Part of a small language model's weights: 1.31M parameters.
Each number is 200 + 20 x the weight over its row's rms, rounded and kept within 0 to 999. Layers, rows and columns count from 0. The size before them is the row's rms in percent of the matrix's.

# q: layer 5 attention query, 128x128, rms 0.202, rows 0-34,64-98, columns 64-127
# k: layer 5 attention key, 64x128, rms 0.202, rows 0-34, columns 64-127
q0,149,182,248,195,188,204,198,189,170,193,229,210,179,218,176,222,215,200,174,189,226,219,223,195,214,225,240,193,188,190,202,175,165,223,224,164,207,247,183,225,182,196,206,194,207,186,219,236,205,185,223,208,211,200,208,185,197,221,209,202,200,205,209,172,196
q64,089,200,191,190,215,182,122,221,204,221,213,209,204,186,206,181,227,204,211,219,211,212,185,216,218,231,201,235,193,229,196,199,210,230,199,186,241,240,184,165,213,191,186,200,230,206,177,196,210,212,213,195,178,172,194,183,206,211,166,206,229,175,212,185,238
k0,059,205,159,173,194,174,166,208,201,204,191,209,202,193,174,222,208,227,204,211,205,225,179,178,242,227,204,203,221,196,175,189,246,196,193,253,161,215,202,178,195,223,216,224,213,211,188,207,212,201,182,182,201,199,245,191,220,212,210,195,205,219,191,172,231
q1,117,212,214,190,201,218,212,203,234,220,160,209,214,178,197,201,166,191,208,207,188,189,203,206,214,194,198,207,194,215,201,177,192,174,173,204,160,208,209,220,214,218,200,185,176,197,197,195,170,195,194,246,196,216,165,195,191,174,188,198,175,210,207,198,198
q65,096,180,219,223,214,246,229,224,200,203,167,189,203,190,188,167,187,207,212,162,217,195,217,198,200,188,218,227,221,209,189,186,185,162,190,192,233,218,232,192,206,188,204,151,176,229,207,213,203,228,207,228,191,194,181,191,157,190,211,180,235,207,222,199,220
k1,105,204,194,201,243,209,213,182,217,185,198,175,209,210,187,176,177,184,220,226,202,165,212,183,199,191,185,175,164,176,187,217,182,176,180,199,163,179,201,211,186,252,193,197,204,196,200,177,205,210,207,176,207,198,207,177,196,187,197,183,174,233,190,208,171
q2,106,223,200,212,166,179,193,218,214,182,219,213,171,168,187,193,230,182,216,216,210,208,230,209,196,201,175,240,204,192,200,204,205,191,203,233,196,164,167,213,229,235,201,205,215,234,190,186,206,199,204,189,203,216,223,217,191,174,187,176,237,225,197,218,227
q66,112,186,216,189,208,237,171,223,195,169,203,205,193,240,191,215,215,194,203,193,231,186,208,210,192,194,227,203,148,185,200,207,175,168,190,201,225,225,181,205,191,209,182,190,189,197,197,201,198,183,217,242,227,164,206,204,215,201,219,184,245,198,218,188,218
k2,106,205,188,204,172,220,161,206,191,226,205,174,234,210,170,233,197,228,219,200,193,187,229,188,192,187,189,184,195,188,187,189,208,172,202,197,230,205,219,224,213,194,210,218,199,205,235,225,184,226,207,207,202,210,196,198,183,187,191,185,165,173,192,222,200
q3,095,197,195,197,201,228,212,232,237,200,196,196,188,200,182,234,208,196,204,233,205,202,218,218,249,190,195,200,217,204,192,210,237,189,195,222,241,186,174,184,188,226,213,198,212,202,209,191,196,180,253,196,191,210,221,185,215,192,194,170,197,197,222,203,260
q67,100,189,204,170,183,182,178,204,199,194,184,218,195,210,121,216,211,198,188,226,244,198,212,184,180,206,231,204,174,183,171,201,205,199,217,191,194,220,209,193,204,225,202,180,179,202,199,244,179,201,229,222,203,221,223,190,174,205,185,192,200,209,225,172,206
k3,089,206,201,221,178,192,199,182,223,241,226,192,181,209,199,170,211,194,225,219,183,204,216,209,161,201,193,235,226,212,209,224,177,224,217,202,181,183,208,210,232,177,233,207,210,192,229,201,171,205,167,208,196,198,198,211,190,202,182,167,192,203,197,164,178
q4,099,192,214,211,185,210,180,201,149,208,229,194,178,207,215,228,211,182,229,181,214,210,197,178,197,205,249,220,231,176,248,218,217,196,205,193,199,198,185,166,213,193,222,184,211,177,203,204,214,189,195,189,219,171,195,223,204,205,203,240,184,202,200,205,193
q68,123,219,160,206,196,179,185,185,224,193,233,177,188,204,211,207,201,184,216,205,163,202,194,218,206,213,168,198,203,216,216,182,203,218,198,223,195,235,217,193,198,170,211,207,201,191,194,181,193,241,207,198,217,232,180,223,207,205,161,185,200,185,182,207,179
k4,101,215,203,180,215,171,208,237,200,207,248,193,158,185,218,202,199,228,187,226,201,198,161,149,189,199,193,206,195,201,203,183,206,205,184,208,204,223,219,123,175,217,224,173,188,211,201,211,218,221,183,193,210,183,198,167,209,203,224,205,202,208,199,207,214
q5,100,183,221,168,213,197,182,208,163,190,167,211,210,197,155,197,191,189,175,190,197,209,219,204,227,185,166,192,205,187,197,212,207,187,223,179,201,256,203,185,205,222,189,181,205,231,220,181,170,162,219,222,246,198,208,186,202,166,230,207,162,203,213,210,234
q69,105,154,220,197,222,160,192,183,201,175,174,199,168,213,186,188,173,211,160,197,212,223,188,185,217,203,210,194,235,216,182,226,207,220,235,183,208,212,238,251,206,192,203,192,185,226,217,193,217,201,234,185,194,194,217,194,173,247,196,244,210,207,198,207,211
k5,102,208,192,192,202,193,186,197,200,183,177,212,193,206,224,212,181,205,183,216,191,176,221,181,212,188,200,183,209,222,195,217,193,199,169,192,238,241,233,196,174,187,222,173,190,186,204,237,192,206,225,199,211,167,222,193,184,216,214,208,227,241,186,237,198
q6,088,214,198,222,238,193,206,170,213,204,196,153,219,199,192,172,249,215,193,246,205,168,199,246,208,220,174,187,199,195,208,183,206,186,170,214,173,151,216,205,183,183,186,177,211,190,177,187,176,214,180,201,176,214,190,244,176,209,191,210,225,222,193,209,236
q70,110,216,181,242,228,209,228,189,189,245,220,205,204,193,244,199,173,198,205,184,168,209,183,181,188,187,174,221,232,192,231,190,196,187,202,176,191,199,231,224,182,205,225,210,180,224,183,192,210,208,208,210,216,220,196,217,179,174,162,161,223,196,191,204,163
k6,095,219,225,203,182,207,192,171,188,170,211,195,209,208,202,192,223,189,242,221,210,183,217,195,220,175,216,197,179,193,175,219,189,222,204,162,186,191,167,203,232,215,220,201,211,220,226,193,208,180,191,213,196,185,192,187,165,170,231,216,214,194,197,206,220
q7,103,219,213,219,184,171,209,186,206,231,203,207,186,178,223,162,183,212,191,201,168,206,181,174,185,214,165,200,198,220,213,156,202,174,145,181,181,215,238,230,228,220,199,204,215,207,196,206,205,235,189,206,196,202,155,244,185,184,163,188,215,218,200,221,211
q71,109,227,221,238,176,192,227,173,191,212,216,213,176,191,235,188,197,200,230,201,180,162,206,217,164,185,177,193,200,178,230,185,210,243,216,180,189,178,184,205,229,217,196,194,222,173,205,198,210,202,185,174,200,179,163,224,192,194,178,209,208,234,175,198,173
k7,094,224,199,172,219,213,212,202,189,247,178,195,210,184,240,193,164,206,196,177,173,186,201,193,224,190,176,183,198,167,169,196,218,185,210,204,184,177,193,216,201,207,202,251,205,210,216,176,212,179,220,168,153,182,182,185,193,177,206,194,198,152,215,192,184
q8,090,206,201,209,196,208,198,205,198,195,216,198,218,186,170,214,201,204,157,171,227,194,188,195,237,174,195,198,234,215,191,197,164,244,206,178,220,223,184,213,171,176,205,164,188,210,197,207,213,168,202,216,201,208,205,185,232,199,210,230,201,186,221,156,200
q72,104,186,208,172,211,198,141,225,217,191,220,229,201,159,171,161,207,186,194,196,201,217,213,190,237,209,207,208,182,233,190,201,196,229,224,197,232,180,179,196,197,219,205,203,225,207,206,179,194,168,178,170,187,169,222,221,215,195,208,212,191,198,159,179,168
k8,106,219,213,206,182,194,192,206,209,181,167,205,183,152,195,221,157,196,223,200,187,214,207,172,225,213,188,210,223,212,203,223,180,231,196,205,263,226,186,165,217,187,205,230,221,192,205,180,224,216,182,205,232,157,213,199,202,233,200,231,203,206,214,228,189
q9,095,208,251,232,210,199,213,190,197,208,158,207,196,180,185,201,181,177,217,204,164,184,210,188,186,184,191,193,208,230,213,207,207,230,204,209,163,191,223,203,214,176,199,201,206,189,180,196,211,210,198,172,215,161,198,199,213,175,195,176,192,218,211,185,212
q73,084,201,176,208,185,243,211,215,222,226,221,206,193,224,206,167,206,228,208,183,199,209,184,211,216,184,215,216,185,188,173,176,203,204,201,181,179,186,186,252,214,176,199,242,171,203,250,198,161,192,184,195,219,204,165,225,187,264,205,189,211,201,188,184,222
k9,095,250,149,193,194,194,180,208,207,208,156,225,211,220,215,203,196,196,184,157,195,212,169,163,203,191,194,181,211,215,193,195,236,192,176,179,196,197,206,183,164,187,216,201,210,169,218,241,171,205,211,214,186,209,189,181,193,198,178,185,218,163,196,215,164
q10,089,186,231,219,232,164,208,227,178,199,232,182,214,245,186,212,199,199,199,240,208,195,213,221,207,206,193,239,274,211,183,214,185,206,215,226,166,225,193,139,191,173,203,207,218,222,207,170,203,229,210,216,201,191,203,199,237,190,223,215,222,199,197,196,190
q74,100,199,184,165,184,178,182,207,195,212,174,220,261,197,195,202,187,206,183,214,223,214,159,236,201,208,169,169,192,231,187,203,229,210,224,201,229,218,199,201,191,217,228,198,176,166,205,228,184,183,196,214,194,202,215,192,216,174,153,222,181,205,208,206,230
k10,098,204,163,194,205,245,200,188,225,157,228,202,169,198,171,196,173,199,184,172,197,213,208,179,235,167,207,202,179,188,238,199,206,242,200,190,207,186,206,180,204,186,161,168,192,191,210,181,200,167,187,216,200,199,191,182,179,221,190,221,216,220,189,220,214
q11,091,152,230,196,196,204,217,214,173,198,195,205,202,214,221,201,158,201,164,210,213,205,189,204,215,199,208,180,238,206,222,201,169,211,196,223,224,239,216,185,172,168,237,187,165,193,208,234,209,183,212,188,192,175,204,189,203,187,220,210,193,176,188,216,216
q75,103,169,210,200,196,178,192,218,176,201,192,211,198,234,157,178,200,180,190,206,204,195,199,224,223,195,214,177,233,163,192,197,215,208,198,196,181,173,192,179,208,214,173,187,165,194,210,199,209,182,144,185,185,175,240,166,248,206,219,224,188,217,199,207,212
k11,089,170,222,207,223,155,219,209,230,177,201,195,167,174,184,193,189,202,194,197,177,211,202,179,211,214,177,229,228,222,186,191,210,200,187,193,228,189,203,199,227,205,224,187,230,191,207,181,196,199,186,181,211,167,221,223,178,199,203,206,170,242,270,196,167
q12,075,221,206,218,219,213,221,195,191,208,207,206,186,202,225,208,229,158,249,235,221,219,210,213,197,193,187,175,216,230,183,211,218,196,185,198,187,176,193,152,216,194,157,224,182,193,185,196,198,227,167,188,216,188,219,223,219,217,203,192,200,206,167,195,178
q76,084,179,208,200,192,200,206,200,205,191,210,203,222,205,225,199,221,206,169,215,220,182,203,202,164,201,193,212,192,147,168,188,177,197,224,186,222,211,201,183,182,214,218,201,226,208,199,226,216,203,189,203,222,201,218,222,200,181,205,210,190,192,177,144,226
k12,104,189,171,245,226,199,238,152,194,222,211,200,194,166,201,191,181,223,235,176,190,204,188,225,209,172,207,203,198,211,192,222,201,198,185,178,212,186,200,216,207,223,222,190,196,186,197,181,165,174,195,155,184,184,214,210,199,208,218,191,214,224,196,203,216
q13,090,202,192,206,233,224,208,222,204,171,203,182,224,192,216,251,193,151,193,185,211,201,188,174,238,172,249,235,215,176,165,184,216,212,189,205,195,200,199,156,188,168,203,185,182,192,221,183,200,204,212,172,209,158,195,178,238,214,190,231,208,214,217,177,227
q77,084,214,194,198,209,193,202,193,187,133,195,192,231,198,167,190,167,189,190,227,243,191,190,198,198,208,239,212,218,156,184,215,182,187,223,173,220,226,220,178,176,175,221,193,220,212,230,236,199,177,173,190,203,189,222,201,227,214,204,213,212,209,197,211,202
k13,093,165,230,188,180,191,175,222,176,200,203,221,246,196,188,187,185,196,219,232,209,190,190,213,211,253,213,198,233,208,223,231,204,226,242,214,229,194,197,193,200,209,198,202,172,200,189,226,218,196,196,231,229,223,206,180,175,202,193,215,170,218,215,177,195
q14,091,200,177,201,188,190,183,223,258,212,208,214,178,222,204,200,174,202,209,231,202,193,212,194,207,212,195,171,176,193,230,191,184,252,190,215,204,208,222,167,174,200,180,236,233,210,191,221,161,219,181,201,167,168,189,206,187,174,211,181,165,199,223,178,198
q78,081,221,209,187,190,182,201,173,154,247,210,211,211,177,201,187,181,200,162,201,226,209,217,210,180,187,198,204,166,181,220,180,170,190,144,183,218,214,198,226,176,179,201,184,215,211,221,204,209,225,241,205,227,184,192,198,210,231,160,206,197,212,184,205,212
k14,094,189,200,187,244,187,179,194,195,191,195,215,203,225,216,221,208,182,183,222,205,228,199,172,208,203,208,205,197,208,173,242,150,189,198,184,214,192,224,197,172,202,207,211,219,175,165,163,170,211,244,207,216,225,214,215,178,172,168,215,211,209,212,228,199
q15,094,196,175,213,203,222,206,206,192,217,238,193,202,174,206,216,193,194,216,198,190,192,177,196,210,211,188,168,170,191,176,205,211,212,225,200,227,222,195,205,172,195,221,258,188,190,209,193,221,185,256,179,205,253,194,163,223,209,177,162,177,218,227,215,196
q79,102,175,200,236,179,220,222,175,180,197,204,200,198,191,188,199,196,177,205,174,207,200,205,212,200,167,209,198,202,191,181,172,201,181,196,205,172,198,221,223,206,182,219,162,163,212,197,208,184,186,171,160,178,180,149,173,206,199,216,233,191,184,197,208,241
k15,103,200,198,193,209,200,197,202,229,186,221,215,202,218,212,210,171,210,197,171,202,185,184,204,207,220,230,185,215,196,212,202,143,185,186,189,163,201,195,241,190,181,212,201,214,182,232,188,187,158,215,217,181,211,204,179,252,173,201,222,162,209,198,194,195
q16,111,215,196,206,178,210,235,142,227,219,167,225,189,230,200,191,201,193,228,217,157,164,214,209,183,211,166,172,166,169,195,207,232,184,186,200,175,220,197,248,206,219,204,208,176,187,178,202,172,209,164,217,171,219,156,212,211,209,219,191,188,195,217,210,167
q80,095,203,169,215,181,237,212,187,244,206,193,184,199,216,189,205,209,228,250,200,192,167,195,198,211,218,199,207,199,207,233,212,185,170,202,244,179,225,180,194,213,212,203,206,181,196,188,176,224,225,215,228,188,245,156,216,176,177,200,185,184,181,203,210,190
k16,100,211,213,227,217,189,206,214,206,224,199,139,200,212,210,154,182,223,203,170,185,175,193,222,163,168,201,201,217,224,171,216,189,180,188,183,231,194,186,230,215,194,201,204,197,206,202,180,196,212,229,204,207,201,224,230,191,183,192,159,205,174,171,199,190
q17,116,191,195,215,196,192,188,191,193,220,210,193,187,221,215,219,197,198,175,202,229,218,200,194,157,219,181,157,202,204,191,192,217,213,173,207,201,172,204,206,217,221,176,232,209,142,182,218,211,189,185,198,246,228,208,222,174,189,151,217,203,185,190,227,182
q81,082,192,193,218,211,210,203,204,163,252,232,177,227,230,218,174,201,204,193,188,177,222,193,221,182,209,205,216,205,199,230,201,202,176,212,198,203,177,180,193,194,200,258,202,184,206,216,195,217,192,152,212,185,191,182,199,146,244,205,183,205,241,178,241,197
k17,117,183,142,199,194,213,206,198,183,200,206,199,204,194,193,222,191,195,196,170,167,215,202,220,188,212,209,188,182,207,195,191,187,200,204,185,189,212,181,225,180,249,208,210,208,250,177,188,173,192,211,180,189,210,211,204,209,165,228,183,190,226,225,218,204
q18,087,200,172,207,205,219,219,224,226,204,199,223,209,205,202,193,200,193,196,230,207,194,205,225,246,196,253,191,206,202,194,193,207,192,206,203,206,219,215,186,198,207,198,216,170,238,197,185,168,208,188,176,208,207,182,203,202,198,205,193,219,193,203,183,174
q82,100,215,202,187,210,208,185,131,232,184,201,180,203,209,192,234,214,190,204,209,224,228,208,202,185,217,199,207,172,181,170,168,195,198,209,167,201,239,192,234,205,220,223,202,209,199,234,226,211,183,184,203,215,187,210,201,235,167,189,205,185,186,149,161,215
k18,096,211,218,168,193,234,202,210,170,211,190,198,238,206,196,194,213,226,181,200,184,217,193,205,229,174,193,235,206,227,164,156,220,216,197,230,194,169,182,219,204,195,205,173,178,194,162,172,233,201,221,206,209,217,219,216,166,235,191,215,223,209,225,196,186
q19,093,204,197,200,227,199,212,223,224,165,214,239,217,189,207,192,213,203,217,211,191,200,180,192,217,215,167,206,216,210,191,179,203,166,225,183,252,178,173,219,201,208,221,190,200,236,171,169,219,202,185,191,210,232,196,218,185,211,201,198,201,203,193,201,201
q83,095,190,196,181,206,182,242,201,217,218,206,224,214,182,229,227,157,173,183,209,206,182,210,189,184,181,214,187,198,179,163,202,155,210,215,200,198,219,165,217,186,238,172,206,229,179,216,188,201,209,176,199,233,172,212,186,221,187,184,204,184,222,195,195,170
k19,097,183,193,171,193,207,206,209,178,179,214,219,200,142,196,176,230,210,202,227,236,200,199,225,194,201,176,202,176,208,197,216,192,217,164,197,188,198,191,229,245,199,226,191,189,183,189,214,194,199,184,178,192,199,231,169,198,177,209,198,197,186,234,180,195
q20,092,194,206,221,195,232,181,200,197,152,227,183,238,227,194,254,218,207,210,185,194,197,191,232,179,172,198,218,232,220,152,192,228,199,191,213,171,213,218,226,195,185,182,168,213,210,206,196,224,215,211,205,234,236,220,190,193,192,166,184,215,198,201,205,225
q84,101,202,183,221,225,208,188,200,197,208,179,177,199,166,205,199,210,175,240,198,236,186,174,197,194,223,197,210,126,201,177,180,180,200,216,200,209,212,209,191,208,219,187,209,153,187,203,208,217,199,203,208,171,205,188,172,202,209,215,167,189,182,214,191,209
k20,101,192,195,194,195,220,188,170,241,193,196,190,212,208,230,215,212,175,207,184,205,210,211,176,232,214,233,119,187,199,207,200,201,222,184,179,228,190,196,204,196,172,195,181,202,188,180,202,233,195,194,233,226,194,179,197,202,205,219,185,166,188,211,190,171
q21,089,183,223,189,224,182,243,192,198,222,238,212,178,204,209,215,204,212,213,215,205,192,215,160,237,223,190,248,166,186,204,204,176,212,219,227,212,194,199,191,233,224,157,231,219,236,181,173,220,196,179,204,177,183,194,198,203,192,225,236,217,241,200,217,166
q85,090,181,186,190,203,221,209,209,224,173,185,201,189,221,249,221,185,210,217,226,191,234,203,269,153,205,211,203,210,203,218,199,205,162,208,202,237,195,191,220,170,197,239,219,198,210,232,176,187,222,209,206,224,178,209,222,167,177,192,207,205,206,189,194,210
k21,102,171,195,200,167,233,204,204,195,227,187,213,161,200,200,211,195,192,199,193,210,196,185,225,253,171,210,216,183,195,199,230,204,152,226,195,222,175,225,187,195,207,183,179,179,181,218,195,168,220,213,187,188,193,195,218,172,215,208,226,167,187,171,207,222
q22,089,189,261,189,191,205,206,208,254,218,211,200,196,224,212,190,184,223,191,202,177,195,197,192,217,199,155,173,202,223,202,227,169,216,184,200,209,194,178,157,211,197,209,193,190,185,185,212,255,194,158,210,237,175,198,223,172,232,188,186,178,195,205,228,204
q86,106,204,218,174,185,237,200,187,137,199,225,197,213,183,191,197,165,188,209,176,240,221,200,178,213,209,235,213,224,237,205,213,195,188,206,214,183,215,199,229,174,189,192,216,195,226,200,225,224,197,174,214,186,188,224,204,179,145,206,202,211,227,206,173,224
k22,097,200,198,186,222,197,191,205,200,196,198,218,192,208,209,191,201,177,203,260,216,219,170,197,202,178,204,216,202,152,206,163,224,165,226,182,202,176,178,221,217,192,198,224,200,210,211,195,168,136,204,187,211,211,198,195,179,157,199,197,153,206,211,188,158
q23,094,200,267,197,221,172,183,240,209,152,203,198,228,199,186,176,201,188,207,233,167,174,207,189,224,212,139,199,197,220,208,209,168,194,185,181,190,199,170,189,179,189,214,199,226,217,175,195,215,222,198,200,168,212,201,210,218,202,212,222,221,215,202,223,214
q87,105,196,205,211,227,212,231,169,250,176,190,183,171,194,226,209,199,214,174,169,205,174,189,186,200,210,199,199,180,204,179,173,200,169,218,175,175,202,219,202,189,151,176,183,203,198,199,199,228,217,218,236,227,185,193,194,196,196,204,161,231,195,185,190,191
k23,105,200,174,222,180,205,220,176,182,180,156,212,187,218,223,244,230,167,233,176,233,169,191,230,184,189,218,161,182,201,161,218,224,201,222,203,181,197,176,219,178,198,178,213,207,197,227,216,192,168,203,202,201,190,204,194,224,200,187,204,224,185,220,180,204
q24,103,179,185,205,179,199,184,214,206,199,175,185,211,205,187,202,187,234,229,223,206,222,194,222,191,206,189,176,188,197,185,194,196,205,192,231,217,211,203,214,206,191,197,169,221,229,210,160,203,176,195,230,180,202,209,219,209,203,212,230,204,211,206,201,255
q88,098,195,197,223,199,202,172,221,183,168,247,221,211,210,190,202,225,204,216,177,218,173,212,170,214,234,208,193,195,170,231,197,210,190,210,197,188,158,199,182,213,201,206,246,237,175,178,182,224,168,231,236,189,225,165,192,157,189,190,179,200,196,198,163,207
k24,106,188,206,174,224,159,203,180,215,186,211,183,191,182,170,207,183,211,196,198,164,180,173,190,206,199,224,187,195,177,202,172,183,192,199,196,162,187,207,181,193,197,205,207,194,198,219,212,228,251,213,201,194,204,171,195,167,220,184,205,198,180,206,183,189
q25,097,203,168,224,203,170,183,210,187,202,169,200,157,204,181,208,199,225,208,175,226,235,213,204,196,204,216,212,246,184,211,178,232,171,176,210,153,202,265,189,212,179,214,189,178,198,217,212,184,221,191,206,190,188,215,201,218,198,223,195,192,162,234,197,231
q89,102,189,187,192,172,167,153,208,204,186,216,214,212,165,173,216,189,222,203,224,192,176,200,195,250,197,216,177,214,217,195,201,190,208,194,177,217,142,158,175,207,197,171,215,190,175,190,211,206,182,221,196,181,195,222,166,181,145,170,183,216,211,196,175,161
k25,105,169,196,213,211,219,207,184,204,195,209,183,229,210,197,202,200,196,169,214,190,215,202,206,186,164,205,242,225,186,231,225,175,193,225,184,238,179,180,201,192,202,205,210,231,205,181,191,238,199,175,167,202,214,188,173,178,226,185,159,238,207,190,188,208
q26,091,200,209,208,227,164,218,211,211,195,204,197,184,236,162,233,172,203,225,200,187,195,183,207,199,186,205,210,210,149,194,199,159,198,196,158,209,219,164,150,214,177,203,173,191,198,217,177,179,179,181,224,187,183,228,213,206,203,209,193,183,198,206,187,197
q90,096,182,222,231,215,180,188,179,181,207,202,211,191,191,233,199,198,155,192,207,204,197,207,157,186,173,172,197,172,223,211,224,190,212,197,206,182,231,197,231,203,179,185,210,187,184,195,225,169,202,194,185,173,203,194,161,234,205,220,183,188,254,221,197,210
k26,099,212,195,157,196,189,185,166,186,168,192,196,166,201,202,172,257,165,213,198,185,217,164,180,196,233,194,177,174,202,204,217,173,179,210,203,203,237,192,188,191,193,252,264,165,185,198,206,218,194,178,194,205,192,189,195,229,191,214,217,202,180,192,203,196
q27,082,169,215,194,209,216,199,203,200,220,197,189,189,179,177,220,225,196,201,171,250,230,207,183,206,196,193,208,210,189,204,192,255,187,177,164,170,186,184,231,184,218,197,190,214,198,170,206,219,218,206,218,225,192,227,227,198,217,175,199,182,228,199,195,234
q91,099,198,217,170,205,217,195,183,188,226,205,210,180,220,208,232,203,191,210,191,199,228,214,220,200,199,159,173,206,160,199,192,223,202,206,189,184,177,191,202,196,225,175,189,153,182,197,211,207,173,159,174,213,225,223,178,263,180,213,214,204,207,175,210,211
k27,100,214,195,244,204,166,178,199,186,178,190,186,230,210,200,166,172,213,195,216,159,191,212,187,204,170,184,186,190,196,246,194,185,199,188,199,211,199,195,195,196,215,228,197,196,178,233,193,223,191,184,176,198,193,188,193,171,206,227,222,211,218,196,170,166
q28,111,199,206,184,207,210,177,174,229,232,170,186,216,188,171,176,207,232,184,223,194,207,179,182,210,180,179,183,198,229,175,215,170,168,228,214,173,198,216,223,175,188,200,187,195,217,203,189,183,180,210,180,233,183,201,226,184,204,182,180,221,204,199,235,198
q92,105,199,202,200,188,193,203,198,218,188,183,211,213,196,212,162,193,162,183,180,176,197,190,222,215,221,187,188,175,194,211,175,234,218,209,192,227,193,172,156,186,176,198,222,186,168,218,234,229,179,209,187,188,211,193,186,222,203,208,199,197,207,174,223,206
k28,104,191,230,175,203,192,187,207,194,178,200,224,196,199,221,217,175,198,227,207,169,192,198,199,185,174,187,190,185,230,200,194,166,171,223,213,235,202,213,213,237,208,179,187,220,195,175,157,224,206,207,189,172,174,217,225,204,221,215,231,200,257,209,226,251
q29,090,242,172,196,188,158,203,221,196,195,194,212,186,205,199,214,205,159,215,255,142,172,209,200,221,181,202,210,185,203,236,210,173,183,202,196,164,232,212,173,200,200,195,207,173,247,223,186,179,228,199,224,177,169,176,195,254,236,171,216,204,210,185,182,191
q93,098,149,212,204,189,193,186,194,247,192,182,221,193,186,215,217,197,187,212,193,179,188,188,187,183,182,179,188,185,166,187,211,215,173,196,166,209,220,215,177,204,178,171,168,184,187,233,218,176,194,190,185,201,177,199,165,228,206,207,208,186,208,159,210,212
k29,106,181,187,212,212,215,217,212,136,180,161,212,181,220,151,192,204,209,183,212,238,193,200,196,203,211,192,210,222,228,170,177,198,206,181,195,203,169,211,203,192,200,219,203,184,200,177,189,213,212,232,228,179,187,197,187,182,214,227,231,184,206,204,196,185
q30,101,189,247,230,201,206,220,206,202,185,234,207,177,209,200,177,196,182,203,221,186,231,179,198,200,221,172,189,207,200,175,240,209,184,223,174,204,203,203,205,195,193,213,216,198,169,216,142,223,184,182,208,211,169,161,199,226,214,190,218,163,186,168,224,197
q94,102,193,189,169,209,202,222,186,210,170,201,168,209,185,217,211,205,195,160,219,211,190,174,199,185,202,196,182,219,210,148,207,175,219,204,184,187,189,169,188,205,214,206,197,228,203,226,212,141,211,183,196,203,221,207,226,223,220,213,183,182,212,167,185,192
k30,098,236,238,210,207,211,201,224,178,226,183,210,171,188,202,179,215,185,203,226,195,195,162,218,229,185,218,216,207,209,211,183,183,198,213,138,200,210,160,231,204,203,173,209,218,226,192,234,194,204,202,194,179,204,180,213,208,180,199,178,237,188,200,195,158
q31,097,184,213,219,198,178,218,185,176,198,180,186,243,193,232,188,215,204,197,203,218,204,192,172,152,205,220,197,221,210,202,196,195,215,178,204,201,180,167,207,221,173,238,171,184,182,198,202,161,190,189,165,212,200,176,155,210,185,191,165,205,184,183,231,206
q95,104,208,245,196,190,208,229,198,182,185,203,200,172,206,235,226,190,214,199,202,242,214,205,206,206,181,165,189,200,234,221,227,207,214,230,183,211,230,234,228,186,188,183,198,179,228,168,192,200,219,220,212,234,170,200,201,149,189,201,160,192,230,230,208,159
k31,099,187,181,177,201,207,174,205,239,179,220,227,175,191,190,224,233,155,179,164,223,155,218,213,205,186,190,210,172,220,192,221,181,201,187,180,213,182,203,221,192,201,220,224,212,205,196,226,219,210,248,233,214,177,211,197,202,164,188,225,187,222,215,195,206
q32,111,169,239,221,172,203,214,210,154,204,198,205,212,203,193,235,216,194,157,188,229,198,226,204,210,180,242,195,216,176,195,198,179,212,210,165,197,199,193,239,166,178,205,196,188,200,221,246,171,167,238,201,188,220,193,197,199,216,212,184,190,193,228,174,202
q96,092,190,196,179,186,184,208,185,189,237,203,204,224,191,179,218,210,163,174,185,226,206,203,185,211,194,239,204,194,191,158,196,244,215,207,182,183,191,204,237,188,165,183,215,225,218,215,233,185,187,224,153,208,214,221,220,207,225,193,207,215,199,214,210,191
k32,106,204,198,176,190,218,174,175,205,167,221,200,179,179,178,219,219,183,178,241,255,237,172,179,237,209,192,224,199,206,217,196,180,256,221,190,233,235,191,200,187,192,218,195,218,200,209,220,219,193,214,210,218,180,203,175,225,214,213,216,243,167,197,168,230
q33,098,169,213,205,206,178,199,213,150,166,219,185,243,195,176,220,224,221,156,212,201,181,197,192,226,216,216,208,206,182,149,236,177,231,240,195,224,210,166,210,183,158,213,199,205,215,194,196,202,186,202,207,198,193,227,203,219,243,208,206,224,181,219,195,214
q97,124,207,196,170,199,177,169,164,229,185,235,225,181,191,200,202,220,198,196,248,181,208,202,204,188,231,215,173,170,227,180,194,194,241,197,200,222,200,210,192,196,209,179,190,265,195,205,206,197,223,205,162,221,221,218,187,210,208,211,192,204,175,190,175,203
k33,095,203,212,215,229,193,216,211,192,190,174,230,198,171,217,208,184,157,198,200,176,189,185,210,243,180,223,184,186,203,218,204,194,200,155,180,217,173,185,147,212,204,177,183,197,168,214,227,172,191,191,222,205,197,191,187,193,197,199,216,203,237,217,238,201
q34,118,178,184,180,206,198,214,220,167,189,197,205,193,217,178,207,180,190,164,185,230,230,211,207,231,203,201,217,223,203,226,193,154,214,220,210,194,249,172,155,167,198,220,190,207,180,238,193,213,174,223,223,175,200,206,155,212,206,225,192,198,166,210,167,217
q98,099,184,235,171,219,197,167,223,218,183,196,189,199,201,217,209,215,190,187,216,179,181,237,178,214,179,198,249,195,196,200,193,201,213,200,218,211,193,171,168,200,206,200,171,225,209,207,173,161,205,185,200,194,188,206,221,241,199,174,196,151,181,195,181,215
k34,089,178,227,228,196,212,176,222,211,137,227,186,178,219,169,186,211,206,199,212,248,202,226,209,189,226,198,209,196,213,226,213,157,215,208,236,228,213,195,243,170,223,188,187,220,200,178,140,203,174,210,218,200,198,217,213,206,197,189,207,228,199,201,183,218